Each number is 200 + 20 x the weight over its row's rms, rounded and kept within 0 to 999. Layers, rows and columns count from 0. The size before them is the row's rms in percent of the matrix's.

# up: layer 2 MLP up, 320x128, rms 0.0687, rows 153-161, columns 0-127
# down: layer 2 MLP down (transposed), 320x128, rms 0.071, rows 153-160, columns 0-127
# gate: layer 2 MLP gate, 320x128, rms 0.0727, rows 154-161, columns 0-127
up153,098,129,178,199,198,252,184,215,213,189,194,220,201,212,164,171,222,246,191,174,177,205,181,190,215,189,189,180,194,217,195,207,186,217,185,207,200,194,216,211,181,205,208,153,194,207,222,211,198,187,211,194,244,201,223,171,202,220,185,196,197,206,213,208,211,206,211,219,203,209,181,185,177,231,220,217,236,188,220,168,205,194,179,189,213,180,202,225,168,213,185,198,213,209,194,221,197,223,209,184,159,198,197,189,223,206,222,213,189,209,155,169,218,200,200,221,227,204,198,229,212,196,221,145,192,226,203,228,198
down153,100,206,187,218,178,172,208,220,211,212,204,193,202,208,217,179,188,177,212,190,217,180,218,190,172,176,208,199,177,198,182,198,238,202,210,192,176,197,197,230,201,194,176,207,216,233,192,188,211,224,204,224,194,151,192,238,215,215,217,235,242,220,175,192,186,189,178,205,195,204,175,241,232,216,215,193,216,198,182,219,200,187,201,241,196,217,213,231,197,191,185,203,189,176,223,245,204,213,199,208,169,180,178,176,220,179,186,191,223,154,177,183,156,200,218,207,181,188,218,177,178,220,188,212,211,156,232,191,186
gate154,107,141,220,184,212,184,181,169,219,181,205,231,218,211,184,242,202,209,192,210,210,225,174,205,176,188,226,205,174,173,208,209,214,181,186,207,261,214,205,207,231,193,187,190,147,186,193,215,215,191,180,210,244,183,183,210,211,183,215,199,191,189,214,193,207,225,221,248,212,208,209,181,239,180,206,196,187,207,218,225,179,161,196,204,227,213,188,217,204,188,231,214,171,195,179,157,195,191,206,192,209,186,183,209,197,199,195,181,178,191,194,208,171,216,178,219,219,180,220,188,210,180,171,189,180,202,195,193,175
up154,097,197,221,167,161,197,194,196,234,167,238,237,169,199,166,200,224,197,166,204,188,200,215,198,217,191,201,189,210,192,179,243,229,189,233,212,215,191,191,216,178,169,205,185,171,182,171,202,200,200,212,171,219,212,196,213,163,186,209,204,212,201,206,226,198,165,211,175,189,189,195,201,208,184,209,202,227,196,208,200,196,231,211,206,194,167,188,214,235,195,163,172,209,223,192,198,205,190,183,218,201,208,218,175,207,193,179,175,122,205,191,211,168,192,221,214,202,195,215,169,179,178,192,184,181,230,189,197,184
down154,098,146,198,205,174,187,194,189,198,209,169,150,211,188,196,185,172,212,211,220,200,181,197,217,190,163,180,215,183,206,193,216,229,203,189,193,179,198,182,208,186,175,201,191,203,183,202,206,224,194,173,185,166,186,171,147,223,187,188,155,196,197,224,214,201,208,217,217,230,191,226,170,212,204,188,160,208,198,169,193,192,220,198,174,165,213,194,192,198,215,189,187,206,198,191,196,201,188,186,184,207,195,178,215,211,175,173,195,225,170,184,170,177,216,169,200,179,158,241,203,226,232,211,194,240,183,177,192,188
gate155,100,196,234,205,207,183,176,200,203,213,201,226,220,186,182,213,189,188,196,207,193,221,202,214,191,197,210,176,160,212,179,178,232,188,182,194,202,194,209,202,225,210,190,222,182,189,201,230,190,209,182,226,165,208,224,252,224,219,199,209,185,212,230,162,209,196,213,181,207,177,214,175,219,180,179,235,201,189,192,209,209,205,204,211,215,201,164,159,222,161,225,235,215,219,192,190,225,190,193,202,202,192,173,234,226,197,180,195,208,194,200,181,188,156,190,203,252,230,208,199,181,223,194,249,175,190,172,197,234
up155,102,223,197,178,210,193,226,218,143,190,194,204,187,224,196,221,227,191,186,206,212,235,179,215,189,185,190,195,203,185,180,206,179,228,207,178,191,247,185,155,209,157,190,194,219,242,207,184,195,208,220,214,156,187,208,213,190,165,198,193,208,195,262,197,248,180,200,196,205,205,220,205,171,181,213,202,196,169,203,190,223,193,225,198,220,225,177,205,192,200,199,219,209,175,220,185,222,205,228,193,192,199,184,194,175,205,209,205,225,195,215,192,188,206,176,206,180,196,206,183,206,198,158,228,234,178,183,234,195
down155,103,212,164,215,173,205,218,211,199,212,239,183,218,217,196,209,184,228,192,224,239,194,180,186,176,193,205,183,195,210,157,188,196,192,211,183,216,209,185,197,192,199,182,201,226,234,223,197,229,219,192,191,184,201,224,192,202,218,196,179,238,199,220,209,186,172,183,211,204,218,145,178,185,161,199,228,209,179,172,211,220,177,207,216,199,214,195,226,199,221,220,188,187,188,217,210,208,207,243,226,227,206,206,214,207,223,153,168,220,168,194,194,161,161,193,162,173,205,214,201,179,217,175,194,185,184,206,208,228
gate156,112,166,212,201,180,187,191,217,193,224,177,211,223,197,196,183,213,205,223,173,186,225,181,209,169,193,169,171,183,212,173,173,251,198,196,209,219,212,163,204,208,206,180,162,215,207,195,188,189,189,181,161,172,204,217,228,194,174,219,231,214,161,220,160,241,201,195,199,181,216,185,228,187,225,189,210,167,197,176,161,193,227,190,197,186,179,216,201,205,196,201,198,191,220,193,156,208,207,221,188,179,185,177,221,195,205,221,222,191,202,212,240,184,188,227,207,221,204,180,180,192,212,208,235,229,229,202,200,212
up156,101,200,226,181,177,213,182,202,199,208,192,197,206,211,214,266,245,193,169,171,200,198,207,196,197,221,223,213,180,211,234,207,171,205,190,226,186,161,197,190,183,218,198,202,231,170,175,216,171,207,196,215,218,221,199,175,235,224,220,212,222,191,187,209,194,211,219,209,205,179,199,251,199,232,202,196,190,191,180,209,190,203,170,220,217,165,177,203,193,206,218,188,226,188,226,182,203,193,221,218,210,205,178,179,207,206,196,185,168,174,198,173,171,229,183,166,185,200,215,196,213,198,174,213,191,249,202,184,242
down156,099,213,195,202,201,230,215,155,204,213,226,195,228,200,195,200,213,215,236,194,219,203,223,218,225,207,211,219,178,212,215,185,194,176,168,190,194,205,211,212,179,225,233,225,205,236,226,211,224,188,169,198,193,189,179,202,214,195,224,224,187,212,219,209,216,168,197,197,173,220,221,213,197,211,216,211,195,217,227,217,211,182,190,158,236,179,205,201,196,187,230,169,184,182,186,174,203,188,212,222,175,202,195,216,250,159,201,176,206,212,184,191,178,228,196,157,170,159,183,206,191,207,201,233,223,226,182,170,212
gate157,081,204,200,200,163,229,197,224,192,201,196,209,209,219,185,162,188,211,228,179,223,217,202,168,226,186,217,199,225,192,186,203,225,210,232,198,202,196,151,252,224,217,228,189,203,189,219,203,174,211,194,236,203,191,200,211,179,222,183,200,233,199,175,221,215,221,176,188,205,211,172,198,192,188,170,209,154,231,187,194,221,171,198,209,196,222,243,223,182,193,183,210,197,215,221,199,215,163,210,193,197,227,218,182,178,184,206,164,176,195,212,218,181,187,172,211,180,167,213,251,195,217,184,219,193,189,185,212,199
up157,097,188,221,205,188,208,200,225,224,165,197,196,226,233,168,206,190,171,195,182,193,212,198,214,199,191,179,202,229,203,232,217,173,202,173,194,227,183,195,184,186,184,217,204,224,186,211,187,262,164,179,238,242,204,196,178,217,180,225,177,219,208,204,218,219,189,197,171,202,228,215,152,202,184,217,201,206,205,192,185,225,190,226,175,184,192,202,174,183,218,196,229,198,161,185,213,184,257,189,195,186,206,185,189,226,167,179,181,205,223,213,182,181,186,190,221,215,207,207,154,190,190,204,195,201,206,180,204,208
down157,099,194,196,239,201,183,202,200,196,195,209,214,176,203,207,200,198,208,206,196,224,236,206,208,187,183,253,205,220,226,172,214,181,186,177,242,194,193,154,221,193,210,195,194,184,215,203,205,178,211,216,215,177,236,204,206,189,163,158,208,260,193,197,213,224,220,244,160,189,214,177,211,195,180,172,207,204,225,210,213,202,192,205,234,191,240,194,214,185,182,199,186,212,205,176,217,185,174,193,174,199,177,201,187,200,178,169,188,189,205,208,175,156,185,188,197,187,201,215,202,187,171,187,187,160,176,179,177,201
gate158,115,198,196,185,221,213,226,219,199,173,197,203,188,188,204,197,217,217,194,218,164,200,243,195,222,195,245,210,182,181,157,175,171,242,223,186,199,222,198,201,182,208,231,207,165,173,177,188,206,192,201,203,174,204,221,219,168,195,224,185,232,223,199,208,202,184,156,234,167,191,199,165,216,217,220,225,205,183,182,170,207,183,160,213,170,220,184,165,203,229,215,201,180,208,162,227,211,183,212,169,213,208,215,226,194,215,222,215,197,196,176,186,219,187,196,212,207,199,197,205,229,198,185,207,186,184,214,173,184
up158,120,221,208,194,207,202,178,196,210,181,184,212,212,202,195,198,197,222,191,182,209,198,217,205,209,162,196,183,209,179,225,212,202,227,180,233,225,224,203,177,209,177,244,209,235,218,210,202,192,177,197,187,224,195,240,193,219,195,203,191,213,194,214,230,198,155,126,226,175,195,191,197,185,223,207,229,227,204,196,181,219,204,223,197,194,221,221,169,203,196,208,176,186,216,187,214,203,209,222,182,182,217,195,183,170,224,227,175,230,146,183,189,191,172,201,197,234,171,178,192,214,165,229,192,197,189,212,210,181
down158,105,221,205,216,209,213,188,229,167,190,200,185,194,171,201,169,173,193,199,221,206,212,181,186,203,186,227,223,189,221,229,219,253,203,209,220,180,200,217,201,228,206,208,209,194,198,207,234,214,219,185,183,187,217,207,202,190,213,226,181,187,196,202,165,167,213,211,187,201,211,202,203,198,205,182,251,184,146,181,192,175,232,210,221,203,199,252,197,192,221,208,164,214,226,201,219,212,177,210,172,204,224,192,212,195,217,204,215,161,194,198,203,180,209,201,163,176,181,171,224,224,218,203,185,235,205,253,194,209
gate159,103,181,190,168,217,194,220,200,188,213,176,201,216,256,216,228,195,226,209,187,226,169,191,203,184,205,159,175,210,226,167,182,213,214,170,199,202,179,215,201,188,232,197,216,191,200,229,183,231,185,211,209,180,228,190,184,173,184,208,215,180,187,205,157,225,187,178,162,207,211,192,211,199,188,167,196,180,192,172,182,213,197,170,175,222,212,205,181,211,220,194,200,225,230,206,197,219,174,190,242,185,220,186,220,146,194,204,220,180,216,180,206,191,222,192,231,173,212,218,206,206,218,175,227,200,203,211,224,182
up159,099,189,200,197,216,178,183,214,205,214,188,206,195,192,172,179,189,185,196,168,179,209,217,174,189,193,169,214,258,190,193,186,196,178,210,204,190,217,223,229,168,214,225,216,178,218,215,175,174,205,260,188,159,168,159,179,157,214,196,230,197,206,224,212,204,205,220,228,220,232,192,190,173,210,211,226,184,214,203,197,189,198,183,190,199,184,202,185,187,237,190,186,207,184,169,157,188,205,196,234,202,173,211,209,204,168,184,196,181,209,186,221,205,216,239,198,199,242,200,193,204,223,167,202,207,204,191,198,213
down159,100,188,195,220,191,172,208,210,216,212,209,197,239,206,183,177,220,215,223,183,178,240,213,208,176,209,199,199,217,219,170,191,200,195,186,196,162,154,212,164,189,210,227,186,182,190,203,217,204,167,205,206,168,206,203,237,208,165,155,152,201,176,231,242,201,207,244,219,203,207,208,189,174,231,212,191,194,208,222,216,156,197,199,215,217,189,195,219,193,209,182,192,190,211,210,165,195,198,211,188,190,199,201,207,215,202,210,180,217,167,190,191,188,195,192,193,194,242,206,201,233,158,178,182,188,198,157,211,192
gate160,105,185,185,213,152,169,189,216,194,180,222,207,198,214,178,222,227,216,206,175,167,218,190,198,237,216,216,216,204,193,187,204,155,198,221,184,214,187,164,181,187,186,204,211,182,224,212,214,205,204,220,207,177,211,208,174,225,194,147,184,185,183,213,206,178,210,192,224,203,211,195,202,209,218,190,250,182,196,199,197,182,209,190,203,200,198,167,196,190,206,166,205,225,241,227,181,179,222,192,207,187,170,205,217,202,198,225,184,177,189,179,223,239,191,220,166,230,198,173,189,209,207,148,162,207,197,170,206,198
up160,102,196,229,193,211,198,197,180,204,191,196,154,199,255,228,192,222,158,217,203,220,216,228,182,186,217,177,185,206,182,198,218,196,233,195,203,219,246,197,202,171,173,197,172,195,224,242,208,190,175,214,187,228,200,213,208,210,208,176,206,212,199,172,208,215,180,227,188,188,216,168,199,193,172,208,227,232,168,237,199,178,199,203,213,228,249,215,207,217,201,203,237,213,212,156,206,208,219,204,191,203,210,184,233,186,184,185,182,219,216,197,192,174,214,184,222,189,187,216,163,175,215,199,212,194,203,214,224,207
down160,098,198,178,164,184,198,222,206,221,180,192,164,216,191,167,207,195,201,187,202,158,177,210,180,190,221,229,203,187,190,190,217,142,202,212,183,189,211,201,221,222,189,189,237,196,230,193,200,215,172,220,176,203,243,190,199,184,169,172,172,209,197,208,205,169,222,204,230,220,212,222,194,210,168,176,196,205,207,219,207,190,188,181,206,178,214,201,238,155,199,216,199,207,227,215,175,203,201,193,170,211,192,230,236,182,238,213,183,195,193,175,216,193,208,202,202,225,205,182,208,190,235,222,169,188,210,184,239,173
gate161,113,204,216,169,193,201,188,186,217,207,183,205,239,213,215,195,188,218,208,216,201,194,189,229,186,197,171,193,200,200,225,210,207,197,210,201,220,202,199,204,214,194,169,198,171,226,208,162,218,187,157,217,201,182,215,177,209,218,197,169,181,211,158,203,198,210,213,188,197,157,228,200,177,180,159,183,141,227,218,211,190,192,198,214,221,218,208,201,193,172,214,245,194,188,195,227,225,194,212,233,170,237,216,213,177,168,232,172,205,236,225,196,207,195,211,203,207,215,221,224,188,207,211,216,198,237,245,204,208
up161,102,217,184,247,203,204,199,206,170,209,227,182,167,207,193,198,223,152,201,206,238,205,203,234,226,216,190,201,208,214,162,192,185,210,219,223,206,201,163,219,182,212,230,181,209,208,162,212,206,204,228,172,203,195,205,217,208,216,197,241,214,204,219,197,164,195,203,193,200,206,187,189,222,230,218,190,216,159,213,168,238,217,175,212,191,182,211,228,220,191,222,168,207,189,183,210,167,236,214,203,220,192,194,210,240,243,199,207,203,219,173,206,160,182,198,204,173,166,185,205,188,195,203,190,180,198,188,210,189